Each number is 500 + 25 x the weight over its row's rms, rounded and kept within 0 to 999. Layers, rows and columns count from 0. Numbers have three digits each. The size before them is the row's rms in percent of the matrix's.

# down: layer 7 MLP down (transposed), 3072x768, rms 0.0156, rows 1688-1723, columns 384-575
# up: layer 7 MLP up, 3072x768, rms 0.0222, rows 1689-1724, columns 384-575
down1688 100:460533490483490499481506460504491492540507462479489473512494535531502503497464497555497518492494499535501481475493481429507478510522503497483522480542474472461505517486561513527520551507462500497447504512493545534500479517491519518515506519497481482485501513513430470518497516501507545493530467455484469494540517493500514504472462483482513467461482528513478474498486502502511501492505515466472531522474530470496437514511510512478521496520519506479522447513527503494466500541464502498441492517505477507535530479459486514477521506495441491500517481479504506532514529526490486521
up1689 103:518490522495505501468464529515489520512485550447506490467466550511489508529487519481509468459516503543501501491497475485492464569487465509518521505504466547526531489482510495481484486501471495461479505465469498489518518457526522492493532511514513497445466515496526519519542484464505509504480501460562531513489494468453501477515452518499487489474489499563490484508516505498498515496541502512467450468495514494466475520538513493531512539511530556498532497534468526481488523454502483516534479499485518513498470485527525494495487534484517530516530484487498503519514507530497475496
down1689 103:534484538485507484482511503481546486519522524480523487521503477507469489520518505530477478507503466471503480467526505496485495455477527507514500471486523488502494520511504516500521527472469517539520503485506505473495469513489491474473501516489529490543570504527503500553507530514501502462479518531474483502470495523532491513490505481509484436495497494485498489471555509480499501548455479483488517498435453473488519515482475533493518461476499556506446527482497470471475499538452486519406496564521477474467480484464508539516483515497485516540505476510521440469524476472516516481
up1690 090:519512466442484461482522507508456520486458502509509492458470493539552567485488514502440502491516494467530498513538497500493502522478506496512511501539516480516492559531495489552519481470488495478499510485509505489533547485478580539469513486479459462524495442492479515509530507486508505501505501436530491487453462465496518484505508494518476482412474541472497521519509491473480526460492470492490498544504486515513539518535507514561482527504440497493498534497516515553527502505531523497518491473538472507498524473438539569519503493441476493483521480483538502540499483472496504512
down1690 094:504503492498467526459529515505480496505524497509516486504470474491474485485494494483496525507519514532487497541515496495463467466531478517520481525558526531535489520511464470496478512510483475541504455545501515557530475498533485472479514520469520544474505514503513451518496479517476503498513490574475499515466477505506488520485513516470541507536478516497481515506467481469497444469527525503462475489496530492523494486462450547472494498501446501543488483501476499496498529439528467473496508507475501503516514519493449508475539505474554478501469508493484510516487496540490494478
up1691 105:508496543500512472514547471494469513511466515538519517505488507490496473485497505537457530524474494503525511525466506473486457524526532493493504460511470531513502512504508537487514495488542488489475453531453497563505531506494518513504492463541483544524485477520516506508511509519531440493512476497487507515515522493519525514509526478493503494478505496499496555478499501506527518468561565533504464502519485507501495499490469511513487471512488541503474502508496485494509539498459508515507476532527487482521503486492498508557551510475521460445481504498494508496543479491494512550
down1691 098:508481474473504492502498502558456495458496495480497520510510482454482507496523424452488534479498500522469490498522476506505475483505536474494501499510500505487462472483498510534464469512486469523473524464501468479473481455523473517523511483487478484497507488490518494494507487539531574494511524506493512481512538558484492532538479493505504470524503506546480502502465506514491481511487496504538510489512471503506487489521514508497496494576516494564510464437528504487463494522491526486470488530535513475491494551514488530525521510511488494527508471503514548534508497482509517484
up1692 096:519506471520472530464454474521501463511464485484489518536487501480512473515503487494479486511510544490516467512479520519519506461476537488467488468485506498510529466529515517519518525512487482462472462520513516488499471463488469449521534505529503472507536499498503532558491519535484516538475473494472525527498505518512507475511533504498521536469453519472472508522510501485502507531498481512495514427511506486487541507472543558514489526465528486526517481528481530511521517543521503490470516569539491469512548461489449517521494493505479522481477502458507437513489504485502485511
down1692 099:492517528517489452501514485499482521466468540483470484506483487516492510498507507462465519500485454473486485471442498478461487542507492507509467490520489523522500523472531484487517491458493462507501514477467497511450531559470522505513499544510492520455507522495528478546499489495529438484513525510524482492545465455457499489490449453479494503515487508519507516508475467488526475498512469532504505496513513475540504498448523511495505555504468507482517557501510497522492498465486498491523495514515514499498486545471544516493540461534459512493476510525504491522506508494511473469
up1693 096:516499510476506487475505497516537511519476513523481488474512468523517517534535559519496529490495504478429506491527481461489508492463510526436494471564492476476490492478497513526532494495481484525477477515491509562471486465556497497528511461526518480486509495519479481485459503511510478470505460480472492539464488481512506523487546530513489508497480467496483522485528503492518476516506522471509522558490482500507480536521494515496479510499531488534517508521464504482486476548500477497516484481472507538491513473513502529437516491499514516518504465470528501493499498491482514470
down1693 097:492543476529493475483525447504493484500477498482481511485496521508522520500461431519486535520462497511537524475473506511482513491503486515495514548482500515499458468516444484501438465503466545477517514510520537492525473489503465473482479488540505503479487509492523493512499470449510480516502507515507546535495535551517501432504491490464495455487492548503498504481475495518480496499475508475510519471521509476528535467458489486499497564497499525476498538482470510551522485464534522480505487499496489461519478535437515510535507495502536546478564494521468498532495495500540484528
up1694 095:510519491527505499509505548497504503421514519518460478476494487506514495453512540522505515504507539495506483526497482466525491538488455568511499491500455520543519500506468502532522450502521517517490491533475482519495474514481512480463489517505510488517472525509513489544525456506477461541503485495502478500491493470501497436462562501478490521488492478473444485510523509484512494477528489495509444469491557503542511497514503558520504511469521522478486474529499477490503527499458493529488516471539487517463492498541477460528518509480485471498496484508472496517497488512538510485
down1694 103:525501520476556487511490473481479454555496490512508519475498458483522464492489472492457500462505506499492523515486501513522520478546520484512520517481500531490497418483515461529518528526463484521501500494539528495509543485504501481485546505489515491476531448507468465494467534501470532481532487428522506503503505563520504520547455458474485485496496529457533586521475480509504553502497517527472561533523501502470479500457481498504471513515479483491486507505516451570540507452513450521484445497497519531498522486509527542517503482492495476475534500496549522469519520503472520504
up1695 103:492463481497457509504486473509498509484489556560536496511461471463451480523471483485485499467479474475516524475507474475526512518526482486460539502486456494532523471520523485485493501515531514485472481474486495457496530515461527494525511487503535497501473527498508483439501533520521419483483550501514502529540492500465509502487505503553496530515500467490505494511536487507490500498503537516484491501509495495556473493532464528548471500465533477497483487547513505505503490495540472502476521537514481484496531493526506511518499484479462514481538546471514485513557544476554488475
down1695 105:494485505504500542461479539474506467521549530471504514533510520519481521478516438465481502423474482513501500494493520532493522479540497488491472515484548494511490534515533510479507523529463479542504529508496463468509510510533504507537499511482530513517469524546478475467503513524507542501517505505513473489495475492509494464499550521506473490525494488512521497481538497527487546458531512482495461474479487538489547467512515459509495511512517503496479499493466495496493500508475509528530506508442488470478433471552501491496447470520486556514487485473484510478495523503495503519
up1696 096:503541499542554499516510535484535500538481503508496530506485514510501505491473456504519578430534528510509513481466547474459500531517535499498535553506447515466516504487500504466512521512506486528451503533514492512484550497491544493463526489469539503528500489476467507481545546511543478510531540514452482506503502515518496498507495533524470486485532493500461482504487510496481455532432519507501490490509460522480504437462481552555510488464490550474491487498482484504504484500529482482514512464512500502482512483527561517567471507481501491497497469545514495471489510500458505492
down1696 092:490497478512526533549496500496525513496442516503477498494502535510478534526451486482524513487503555507453492468534514462510472515533477486485562487478499502507491526489529505528505526524516516506511538524505510538503500520498492480500506520538512538511520522474489511498515536520502508481513506488509487477524524554485503502493486502512450501478492522509535540472473506544500512553486525496508478510461526509478499516483502463502534503530488487483507465509491470504498504544511508498513523488473472502487487493467487492493514465510494483503538548484515519511474520484449459470
up1697 093:484514503512521518461457480493479518486467516495438532477469506489529521511513522497486529463497445492525512536501501517513535510504485485493524493515529485534517503463510535480511527465560475471480525467493537499477515488530477505519588520482523455520494471518475454533455467477513478510468520460494489494495508502518564527528560496495508526486535429489496488523447497526503529523490501542527538475507482448504527513493489499506475553498464528495520512503502482520528474455512470504531501523563570473552502435480482518524468462491513551521511466470511486503483478479512527499
down1697 093:473472515527522513534507458470481509490530511499491539473490463496463489453483459505520529498489531497486531498506484457478484430508564497507507488477504526459500499539525514514501508529535500490470520497482536527525500485508527515502493517497516529490498482506479513500511472474541546494529484505481495489500452541495529491486495507524497468487508488513492519527464489516497517437515483436519463447509479536484535515517530508507524529514518520490508475443500523504466498481490509492525530495487493489468494504498493514474506520493492469487537535504519518547484538477457497515
up1698 103:518489452540484511516495560505466432487421521522509480484473501518453515546507511558528459490532479508530500457479507493606456484498496481519565484514530501492501545456492503484491497501544485468489521504490481476514544488470519475470478541514478433491526482494520480489489464508486495524495492532541456491547502494501482532498471480529485487486472457472536501502515488479518542517491522538452504487484482520551515460510495533535521503497499509512518490493491508512503483509486528519482550562507487493535477462482435499483471517523484457473502507494489484505496520506522520529
down1698 099:483483514484487513500529515505487491470531525493519462543463527474471483506508491524517504510498492490527508543521532533500543526518513526488504523498522464508529494515500514509436504476459459504499496483497504496493502488518527504507494468504503537498520514485515477450520483503514484484470476497520513488512469536528524536522482509471537505471485496469473523514494525482509454496507533525518475510512452529486523481516509536467459518505485488502503538477489524500480532496508471480519485477457464453496462522519462488478547477525520513509505488536520479522461488533478520524
up1699 105:517481492502512496492481479504524526480475529492497505460491526492556486482504499462486512495502475524480545492508504574505513530509509555423495539532501480532509560510526531533489522454468491512521466533492499511509525487519498517498494481513468500494487512496518532523500487498514477433469496505487480496504518498514491507526506495490488465497500477498480488469483491480506497539474486513539467514520498520466520520516558490537534544503477491490519555527467491477493480491527529519516506501457490471534495494497525505518466509563472496480509450493495521504515501447461535471
down1699 109:534477498520540473489506497499502482484536506523502461472489497505483480518537498516519543488488479498557518454515505491466496510508530536510521557496493517480520500535479502494484539521506515515475476486497491471493487524487507504497508501523496501537477480474502514528512540477507463523472500485513498440506488518521507556507508459502479462483493494455529497465482532453519465527472492466494480478502535493476467478441483496495474517485522489486520529529491502482468494478496506500555508484540493506510521491502527535531502526471544505450474461523503440496517488504476517510
up1700 103:476512471512501513510484490491513507454479519516497506494527528483524473508505507504536499505469517495510453474470514474548503484478480554492533492572468512479488506455486521481509509533507449525493523571482475521503549487468476452461472502513506527527499504516510507521513501545499515472473474528476494516474515510510451523458512529523503538488530456483489495509531515498510490485525541519506512538500459505499497520494509476499515524494518568528533458522518483507471520512522464539485493459457492529494458498500485515525516479472521435480479490490467520532497487501514514548
down1700 114:494475461547508515484511514496472480494484486560507591516491519484499486530512489513517516528505526474522538500505475491515489509504501512491519572453514553475514556546472427515506521542485479474479487503489487489482515476525509500454482512488486499532482462496514517511481495528499515497501520532513507494488507498492465530509520484460516484486474498469504512506520480529481496507463531534530516486497484501493485518521502522508492506522488482516486500481520511536476539504485524533499500522472502496516497467459528532498488526511488487462485502524491492497495529477489521534
up1701 102:527475515517475519494492512549480513500497551516490474500523531550494531501520527515469533473477480503532512555516549476492517493519512503484485482472445511541489500461480449449470488524484504474497513444495504536521503507498485486474515506464500497503459463545488499509518506490511498474520479512524498517514502485534480498508524527525463499468486502470505481504479542485478498512474544526499512490500482526516524530518481551483484543486506511514501530475499520430541528508522505491480548524532533487513498514491463479452545500464503493471536521505510525517475536505511498496
down1701 102:465481521560529534539470504469521510488514473481530522520477545510541514521497472479514470513486481486465479472510502480505472486490530506541529519533501503511484485542506546592539502520484469469538531465537499515525508454482486538512513494526482497475506503431519533458498485536513470501525499505472478479476441504499511540516462478524495476474520501501532492545505500444483500478490549502495519514489542453486490553481493477524486508547519497451491496498495495496480441505478484514518467515475470518535523515474515498476493421504487526516496537493512537521503506490461502497
up1702 098:499502498510464501537522501500489506515478543516499472476484567488507525491474522498527519515473504558516463509542539466530517492451511488515518506515446492529527503545522476517488479499499499513540480500448488461516526489518500501485514501524540510511485505488516511570496481525485496541468519511506492477505457481494497523504460566521495518475492491477507501430520479463469524498474550430521504550526500503504492495516503484523520566487511505488531501508505508516470480481487478502508507451488480523489554486522543459465458475458518472507502514520538459475519487518474454483
down1702 105:436483501492499467524473497501534546478465495506499485465527493541490509537484462483491487509549498471489469470517487512562519513494496525458499498475493518491561548479476495481521509552495502492535547448496511473511536489495527491477472516491469502505512465488496564468534467497514520474476475485476498487499489506507480466512539480514560469476510512462541513519456537504507523492461490485524496488506490531512458550516498435517501498499494519512495497514503505484478472453519480525520525461532511485472471487496488521502524537512550550534520506486471513508514499437486510508
up1703 100:527524519490520512511529492499537535482485561488530483537489474495547522488514515549533561464494548497497474525446505507528548509501527510546504504498523512494528515471511533461459524512480522538523500489492499464536476463475500518492556487505530531530480492490511462530497452492555457472472516481467502538536467485513485524518491521489516496445516494456534488505463517495519487455509525464529516523525517535512492514486451530472510553482534574485491529510487504529490437463542494494440485470502519477511479543511505495463457498479512477526470527476507516540539510469508534514
down1703 096:538490494509473509519490458508511483494553459536501435484553490438511533489573476523502488494521506488484482484521516482469498524505520516481477527479494512566513547514488498476521457526497501517480465504483528569441538490491516494535519504518467508517537533496455504507467481510503523536467498508478522502517538506468496510484503457521525497510497474516455540498522485464465494508495465548527518517492469500520478537522458476514440496521454478489505458478512522480501499486510562446501464529497529484511493505517520491527541497471475500497553491481547512483504510514527477558
up1704 102:521465503510527485530514496470503498466485460516485467517466499512449509482483462495487411491505498527500477515525486528521501508474448497522530494506489531471525502502487526512522508536545490507508488464457551512507500532479562461525526486482510515504497456496500489526500510501528542472525512556468556495461487464518510472481510499504495498504513509506504532536488508479506508479483525469530484489510499502521521486501504512523510466526503496506511497499487484493501489506464515515469490477497442531536516505501517476523494503515500483460463473504549525541491486497505503508
down1704 098:518552495486494508546502512492529463496492519506542493477501533471526522481462545525512532473482521493436511471499482467522490530475489509500493495494539506486532467473554518448512517547494526497492509556501520509495487525519462482517453494538494478477482528491487538473511448504523525521491492491481526505528521501491502491485493509470484513519543495560527485460528491464518500492511498504494514489479447468510509537532467459514504503493538467471508440548496521492520492439483510512484516461547498530472506500505502482502494475522527495465511482468518488504514470483461505531
up1705 097:489510523546540484521512542509506470515474493497506519446544506520464521497492475513527496496527493518515535484526481487467554517520495484536522508534466534485486508516435527542478482533550525505496462517485514503483506497484475481519528507511485554451490534509492495502529503511474500496492463561509534485459505514503454499506545542486503503480525454459497437489460476524513507515502501493465489458509481469456480510540523484481528550488498493466481476491506500475479489555529457502497462550535531514525560510534537504540536558534517474479468465475494482488468492480489533463
down1705 105:518496486459520483476493535531466496473480527504454521535462489552521505520494532512502461487475463489512509503466537498518482533502517482499459467485503492480534530531511482445517512461458502519486485525533500478491540517532555511495507489525495514544545508529505482541515442506473457485516521470499524509540518524509471469508440513450499510486511497523505498497452497492497496507539511519490532490442554489505503512528551480434508503479447521557461530513489518466464535533470524530449510476489489492502530496527487468441501500502487486518513539517479477515530472572493481513
up1706 101:537462523475500487500522525503493501440511538543513522492497494507522528500497543506473507480505495524526502497543487523544523487491523520522531499497523528487554488487508492488478471521532469482474487470522468483526494464506523453512543509498507503497506523494459478553502460487483549505483455521497448488456514536490509507525525507493465538506502525514511528487474520534518479474530477561467478502482526503487513547519466530511482489487492534493547480484520547495510526470457499485509502502524541515475505505533517529519510545477485493475553538517515504496491509467515508491
down1706 092:504510491414517513434486496541469534482494524471507494486488470514524534505496456479518494522532515451470542516531459498497484515502476521477514513497518521503525466505492457483524476463511507456499500476466523516510543515519466507505483504534504490473526509468505476501508498542515518536471522481505492475531487539505494497515497491529466510514543466524516483503497532469515512513449494485493512504523455459550535511494526477521511521535508469499466514470448480512496496465519493488506530470461489503510484505494446483506541476487495532504488482502525524498517503544500511535
up1707 092:519499510486482507517504526499515499510522472533504484519510465529503484533447503512497490478486439478525448475492521473483488509511514457520500495464480513476507448441535517483488481485511485465490497506536542485536508483524540467516518505496503464529510514533471467456535479470518488524518520485441495510467476443474500527473510499521533459522500496447501455495453466501526492533507487516463519522507496510509541497478491506475499476516506490480533521545527492529526502462469501488538526546492482467504493491527500509458463504529543512483461518490556500453454506490473512514
down1707 101:474506509474518489532457470520475492475516479480506490472511537499474492511555501517526505523520518545496517540526469501532493468461479497481553464533487504506517527563503461455497515517492485518477519466487506521515513511499462558514525480499489533493417514482526506490520514518467500446508485486516467514525493503498459479504475470464450482472507535522473532506482504535525510517522461516521449502479501491502512488529512514501488583552460490501515502476480492467476532526504472498530471457504501483520504490503482501508520509475538456520504539484473481530509510509490456474
up1708 105:483478543459504442508530492444485479526462541511536482484481493514511501494493567541517534477477493516469518512460488504487497530516434520498519496517499511481514493496537487494508499506532505500520451497524484518471491505523504501500496502522535480504522500494505450492491480507497534487484532508502517458501519445502499483492489493503461503480531505531505503530510551504519514497470533480475529515505486496462465523538487513505504498496505483520475471496485498500524467485525468531467463478477545480494508483466493488495496493483462487466552471509521487481497525505514520502
down1708 101:479513524527499506528531545528550513534461476505499488470525512485472520492460521524507504509490511534504533534479475526499491476481529488506487550499489441467495477522509490483503525457472527531448475464489496472463471531445478506496524511488463464477494495524502466487502504520517468508432523447500506543486499487514492504541533433488463534513507483527481513507503536495503502497550475503506498523435518479504492527539491519494472512513457531498467511529478524525490469511511511523477475505458492503494492503490466534507509492478540489451516470484495486470493525486541525510
up1709 097:503483552533524483498450524432479471497492501501465511490510536482466505513502472495512499492513497504446532467466471512494542477503533530479513551524478475498475490526510493470499527475540471499486462512531493458474503492486487490506522511517494535497524483484453458516494498515483478522496498511476496507451500508566473483556513510514525528485522500468495507474490487501497542530483514486517477493518503526461544512478544541487483563520505506507494495534489516498475512535530456504520491511542489489506510445486467528443503514481475515474495465516500525501459488511492506475
down1709 096:466441479535498484492531502517513509484532494513553510473487506531474465500486488470521530532495449522554479477522476502482498474473493455503519479479502484526496504429509508506516482500509504495530467469480532498518483480568507555527472531498515457495490486493522530515545479487499475536511498466514509531497551476489523484477538523529482498493509515502452509508521515481477513499511493500477484487499508456522505472519480498547530516462532479513514541436517481483549489461471512488460467471476530509470467574490508478492500510500531478526498511477497522498507475479507510502
up1710 100:464457540536501551521559463493524502495435518468488489469503501504518505456510528536510506514469494518513476475487518482503493480502510493507485484511521516531467534519505520511462488523494503507484454467486484506535507485566484447454488520495508545489502501499527483520486434457494500498493494501487492526471499483510486451479547510524472528469489498534484502465510504474476512520465505531466510494501502487513485550507481550512520501486493500521497605496527510483510541519530466494507472492492484472484511477476479492486481567469490493522509518507488510491485482535508493514
down1710 102:524489511435480491527455506546492503525484523531535475508478512515451549510495508500473523513496467464499517535484461553486509489467500510469513529511494497503507499470492458498493488491511476489507492503489512484482532494487489514538521479540521430443483491505519484560499482506530508536501479509503486486497506453530494562537543492478517469525529495477514538488483475494504516509503543512484489502430545519509497479475563503528448498480539528473498477508488520468483491524500527477522532461490445567521532512471528507468545488482519494459521467535504486539496513496519533518
up1711 096:472475514526472485467481503493491494505457499496531523482512525516507513518493511511555491507523503503509502494477496549503532518539502505500475500490499508536498451516508498546504492574550521471530454451537531511509490483496530524519528513534542514514493530499537495484475466517511527471517549501513449489476463502526501522528546493542482485499470466515474552512535497499517520494479517473452489548512493505507525536489527525527497517487499479501495515551480488504481507514564494497486450548514557487482511485443528482505510507478518495486517447517519540485511506503484508518
down1711 094:549526491525502516465529487478492483528468510447490476498479490510547539487508510528439491557545470500503529511512466496476541491461469524531500504475516458494548453456463459492503523512473518548497472495509517522545557525525500512482515520506489452474544469474524500501515511514488473541465513489468522496538466504502479449503454521471517492496494516528481526538495495514550480474474498527524510484507494522527524504467453505479513492520474505560485513470488512465503450491493505503490514455484504550517487540512488516529509492509473545522492475485475503495500546490542539496
up1712 103:507524492509489494442508530464520508444470523479490570516490511466503512523475518491503519525510461470504477456543529526494513498417471464505510485498492476502494541494463534473484506498494548521524516542560523512533517483521444462520527570502551511518520499489494512522512498518480486518517516491515505498519451498502482500510524551517466541484481507531472492435515506508509478502547483486480425475460467491507500546493548475553515495450490567518480495482503498519486547476493499505485524463520498504509478490479504495487485501534511442533481528468473489547474583469472458509
down1712 100:515506516513536442504472511429494506509492472505496461478500514528514471518509467475459447491500489507529499510464533508549505508502516537499493490519456496489489476474495458492541527529493467533484421494456482499475531531519542549537519456482493478489468523479504512510479462468572514444472534488503541518476533529472510494520518506516519482586508478510477498516534499549556515460499493494482474504561503481516487520465522515476508539477497443523488468461460497513454497495535475505530501468489527495474498523527513494519493500500486498497509465460490503503486503522535503499
up1713 100:489506544482502473487544446520495467478467538459523531530484485512476483529513469504509470528551483510477520470493468460513504484499459560505510493532499495491489518470499453505552503531500512507478490483523504512517572491481491465450511509487517507532459492504520504468502463524486510502500512520508446459488492495506509477494534528530478464533511496459444520492526516518519529524483491468481530551492494527521492508455472492515491555510514470486511512477506503483554483429507491511485518518522528491480494501484472479511487509471523503494531529495526498524499520469520499493
down1713 097:520531471497554463500504494515544476505532499520508474515485482491499487504490498505510524465516510479508503513527491519460472477474545457555497499489520487513484474517517515494456483512505524522541495491519503448522474544550482504483512529496494499499522502524468510501517537492502459518483495478476549542557489556480517545530454491501494525445468488509514502510467495489499510438490465555499496464537535471510496523515504534526524496483513543540516525546483526521516460497538490489496470478501452541493462494532565540504514465492464495458475540467516463494519520457470458477
up1714 096:445495475503502532498503477493473518534503525492444501469506536504492515495508518524510479467555493520530516513511505463510482478499492492504499515506530486515564507524501498477470502482527472515433532487493503520485489519473513498523523485474510490488460472511485444467553492523475516493507515519501504514506531551495482523499498519477529487511455470493499478476515489483522502521473517475531529530485509493506518495525487524523482521547534486507512498553511456491525490497470522515510493513526500491550504520509446502502464511421541505445482480494469449506500459471554532562
down1714 100:527483535482472514505496493484518507497487477482514520547494526498509447499470497455487513513459490498447469524492532519496501533505468539488481527499499489513495467492499486502498481515476506465539505554519484517514483515477512498456520504476510512544512522497534521524460488471521476487443488498549482496469531450564474512464476481476472501496495529511515510507479509484462496522487524494492493495506537534478514499492473487484520476469448485518497491480511493484504459486462498510428500491495494500505522469498499504491521534530487495533529550525486519482508514510497504475
up1715 101:517507512489519495507477528490510458528526480514491517480523512513518534494459517513518476514485510505455485475507543479498495493489513515514468518538468493544515509477526519470493499519492506473509512495479485505527520487489488501512464548500520524497486552523527491483484459527513504526482485456488486497525437530518533507474579481547465498561498484536484480482525515476502479480527512478493468496476514511490505528508476507501552514493516519527529492521515500503457516510524500499531523500505500497491519526480483475517476463528470490496450491530480472459499508526531492463
down1715 099:508486514511465438502540524523468492504495496493480557547497495467488462496464517501473544515495457492477528498505489516463519525478535486438512478497508499456482509497491471522485554520493490483478497527544501508470518533500465502492492484523488531505471495497498494488452513462474469514508508504499518504522479501526475482512495498501517487503464546472491508518491513496490447486527506592485468484519474513514525504522523484520469517489528496473457548542491579530526544522527528539519476507534510468515496489487487448505533506485520484554495482530513483468469519482501499495
up1716 105:494480523483494484525468499510516525491454546479489466491505476506506509523478516496494489499458497514493415476519507510518551503470546532521503472493463489489510489462466502524532527486477477512424500474514497496503507479511474500507499550532532474515541524496554472514566488507507526524489445483510510512486516488509489465539499527496482510499536506452472510491498494495532505495534526493466525531478499509485479529515489551518465496506495515479531477522492548517526528507478474500548496531547497498462534493533439515470469516500477501533481459476560499514499463446475489500
down1716 100:465482463493521477533537473570458497459491497507498515499493490496504503532518517506519458504510552493497497490496542496505485503435564483524483485473506495473522506506537515502489479502512509524523521497505490462486491556551503482483524479475524453496499540465466507491531498505474518549473536498523482510504522475529481485498477552506490507534493506483516521494505488468513581443506480468498506479525484517561511498491458488507489533491518506498505499498484553503529497472539496516470498501501454517498471510528522482467519514532481478475517508488475524530462472545525457461
up1717 097:531471502467446497517504498519541471473476551485475512497493573517486482542483497545502537535506485480517481513526496523493476495508513487500510473490482528485502439507536513562528489517510489476501505498495521496541530530499480489493456503515475520510508517524487550460496505552489547540485476468493481503525538530496468545468490518520508507502488488487451508507536522455520498517505490497511511505498513493508513477511497525487528523477494550516515534523505455472492487488495508486471490484498500476485537505512488553464525495505536523493503519542526516523554506497468482528
down1717 102:463444474513552493454482536510465494513455481466496496488529480590503470496511487498516493498453438489507494512482461503527491508488500508517525536510503485497507530527482508459498538508454447499494486454507479449490488498488514537488522543523517474508504491461537445534486477505510469471506519506492465521458476488496515481503504472485476480482503443530549501471512534513472456472485508530477470492483478560534461495527486493524487481541526490460497460504534533531468503521493547505516497527460433519466473500503547497557495515470476532505506489497468513467467529482490499498
up1718 100:535496505549483506503496514478521476513494509490493512494538491511518479509496506469504534513497561506524517499461538513486483484495483519475481480545484495549514462526508509493510469448511505549489503474531508484506496510505512423518486506519517481541517518528507470512502520464490458485535467509488477468541473505537529523528501460533512523504483468491523512478499508465545455506501493480512489505487531503490527487511478446513518464505519505558519495492506472485505483515507515529543508537474510525508505487473513521526512504549514509498516488539515469519519496515487480518
down1718 098:518476494538496526525482462513491538467532501522496497500506515512481534512528489530498457532500501465505499476529461509486474476536490483461527502483489566507497473530495483518521497507482488468538517532460474459515512506511513520459473509448470494511486501450524479547498514500482515494516498485492464495459465504489463463526513490496480491478516517497553480476519500503504527485507502498484493484490505528506504527482513513446510521549482482471463556517453479510481528454468549507525465483523479505533473473500510462479496502463541492471481533504479536500543555517515452511
up1719 106:518499485477471479488508492478480498462497481487500426539503515491500456541519501502469472477469538514512479545469491497507517469479491473491529511469483493566543552460464559466491484502517514528483487520491519465489499502476488480460541496541516529504485484504506511520511507492512486488499547486496492534515544484518480496467517487486430527497498485510491568508538502509488527495519503472452470516510475543483496500453523494501497522513478547498514491464506527532496501457546499565464466542502519533460474457541511547507468482511515464508504519510515477540506486478473506525
down1719 101:514498510500494540514508483510546538483490531491495477557475523472478503444497503495541505488527498507472494523526546518530512530516466486500497507486501501465488508486466528494522499506554490519483459480499542500499485537502479506570483520478536487508492538507518477499454492516543535539487473461494491476449487504525498519459508508483488488517518495519480479538486502485482522487504530499521497551473492456504490485531490457517497457493484495494448518517478483405481473531494493501494501517473468532525451473501509516512443478491500455521495463482513466498478521508470475483
up1720 107:512494494501505473496508515548543506461531493568526463499508510538507453543503499515477485500532523519472515494500505483498478481507517536505494529527499470523470500534476495463515494552508499505519469522461491438497479467510478508521497499510505472498467519511508482478494492503541479538493525506483487500475527476509491487511508523522476480546526501485504566526498528495497535489524527475475491505514524474507499518520532506498499495495459530504523510525474455560524432526503456492497500469491496493524553487470564487523520475469479489480518517542470529464511555484504497532
down1720 107:490503530524474519523522483506490499531523478511464494521500522516562547526520514531553509458456489484488518504475513524526471504523529470452491528480507525489473517499521492514528552495531498528468502529452475526480533506476562499522559517490494520497492532487494524490448478527519472485516524507531526501512465481502521533512507511496539491510479459527499458501545497484534487525465474492498525511519512483528579517487473486521497489493472482509528477499514503484489496497508521508470482498470502479490495505471497480519448456510517489507476530468548480512505516521489506497
up1721 098:482465521514488473516520536504505472465468460508484501500489534500515525535487500511478488522511511522467515488486513426479476500485481465534479493538494562506505469505478504470454518473540470517491506465519518508478511459470491538498499543523519478446502476509559471491520536442521442467507514517532472480511484508490457472505517496481482471511479450501481510527513534473531477501437540493486488483529514531508508526513513507512511523489462518551468469521466463494491490501536479484489458525497546546514524494459506492528485455462527497502521436471548468538465517481506526507
down1721 099:502480482475505510492490507510486465539493544461547505473462516548468490507512493486487534580524466494449470528475549507470484520500532551439490498501488514533504478475515498526490494532458499493507530552476449460536507500537485466507534484437521476529567482464478516514472479486550495509500510503473508480547507469513490537469506510526521505498526533495510481495492551535502509429548486502493495482481510480478475469546530513510508526477502509501484560474538499523461451519477539476524513472508479484499524502543500496507525533501468480485500498489474515493492484499531453506
up1722 099:455497492506523495495537506467557458455508499477485504514464501507463474510454495529424495496488508469463514495474478503507512522504481473490516510490518485495506460469473522479522513488498496485501495481551534517486511524517526501517550480523476508473500508529523499516517501516531475510499513515489528505497495487535514488476473447510496513539535525512488538503497484436470515482489467489460508506503505497564523497537477504497476524499515494506515529519493490521472506486498529539478498520502479471521503456494567493522538510508514488495483477531473523564511497529519503510
down1722 103:502507502479500504522497520492442504430498515534519506456493466570498471480551530493504486554517491525515473459496468488538535475470491469501479498518477439543505551514508506489514518489529550445493509485471481503506511548509488472509468467503465501482509516510472459502497479501539540456467491488495518509476478560500494517532483549478513492471477499509523463475467519508519503531486489503504521480491511506459495483475485517465498489461491462500502509473523519477525524522472491499506547530547520498533521535499475550503489498526491494501498494489482503510521460480534532466
up1723 094:515472497485451485480509540528516497526471540478466504487474536472499523534459497566482536543526514486528500535494494498454509492523494520499493478492449480520473477407494474480536502480509441493520506482528488477493532492600537536484554508534498474461481460487506534518544531498491490501494474534508480524500536443524464507530499526555507481463487515493497563532471497520524554510492507447502490537471527510448498504515487532522510519530505524481496490521454523480539511483529515486495500507517519490508496520486495521507472493480503503458513539507527514522465502500517462520
down1723 099:509469511488495523504513453490518504512458511503461503469515486505515487471520487506465450513497465508523497500494487494513505517515521500541547528465506472522494452503459497484503513523478514541489437462543519459515476467513516474472500508532539513544507532497477476526492513497487484517513491487526479510529523573529515525513506491459538489475525488505533506484506507516541554486499493579517499503537501498510484512447500475530499500457488495513515508493496486467491448566481538524506481513511450497507515448501486474497515494504537493543505495519479481536449525513504476506
up1724 094:509523522453498461492529464451495517527494463467492521525499493492510498531506505478501503532546462469493459506478513494520509537479504561496505525498480496501500509476525497503491497538484472506503480524502496500524510488580465493535519504523512514570491467489481505486503544496511469517519518535503488506448470464487481534532506467504426468479522481497502455488467475485454520483439506507503512507518528505526522472541490502491501493503508489489495512532483537539495505483550536505493512527559451461519514492482478485534460552509551493513501524491515523474544530482515511484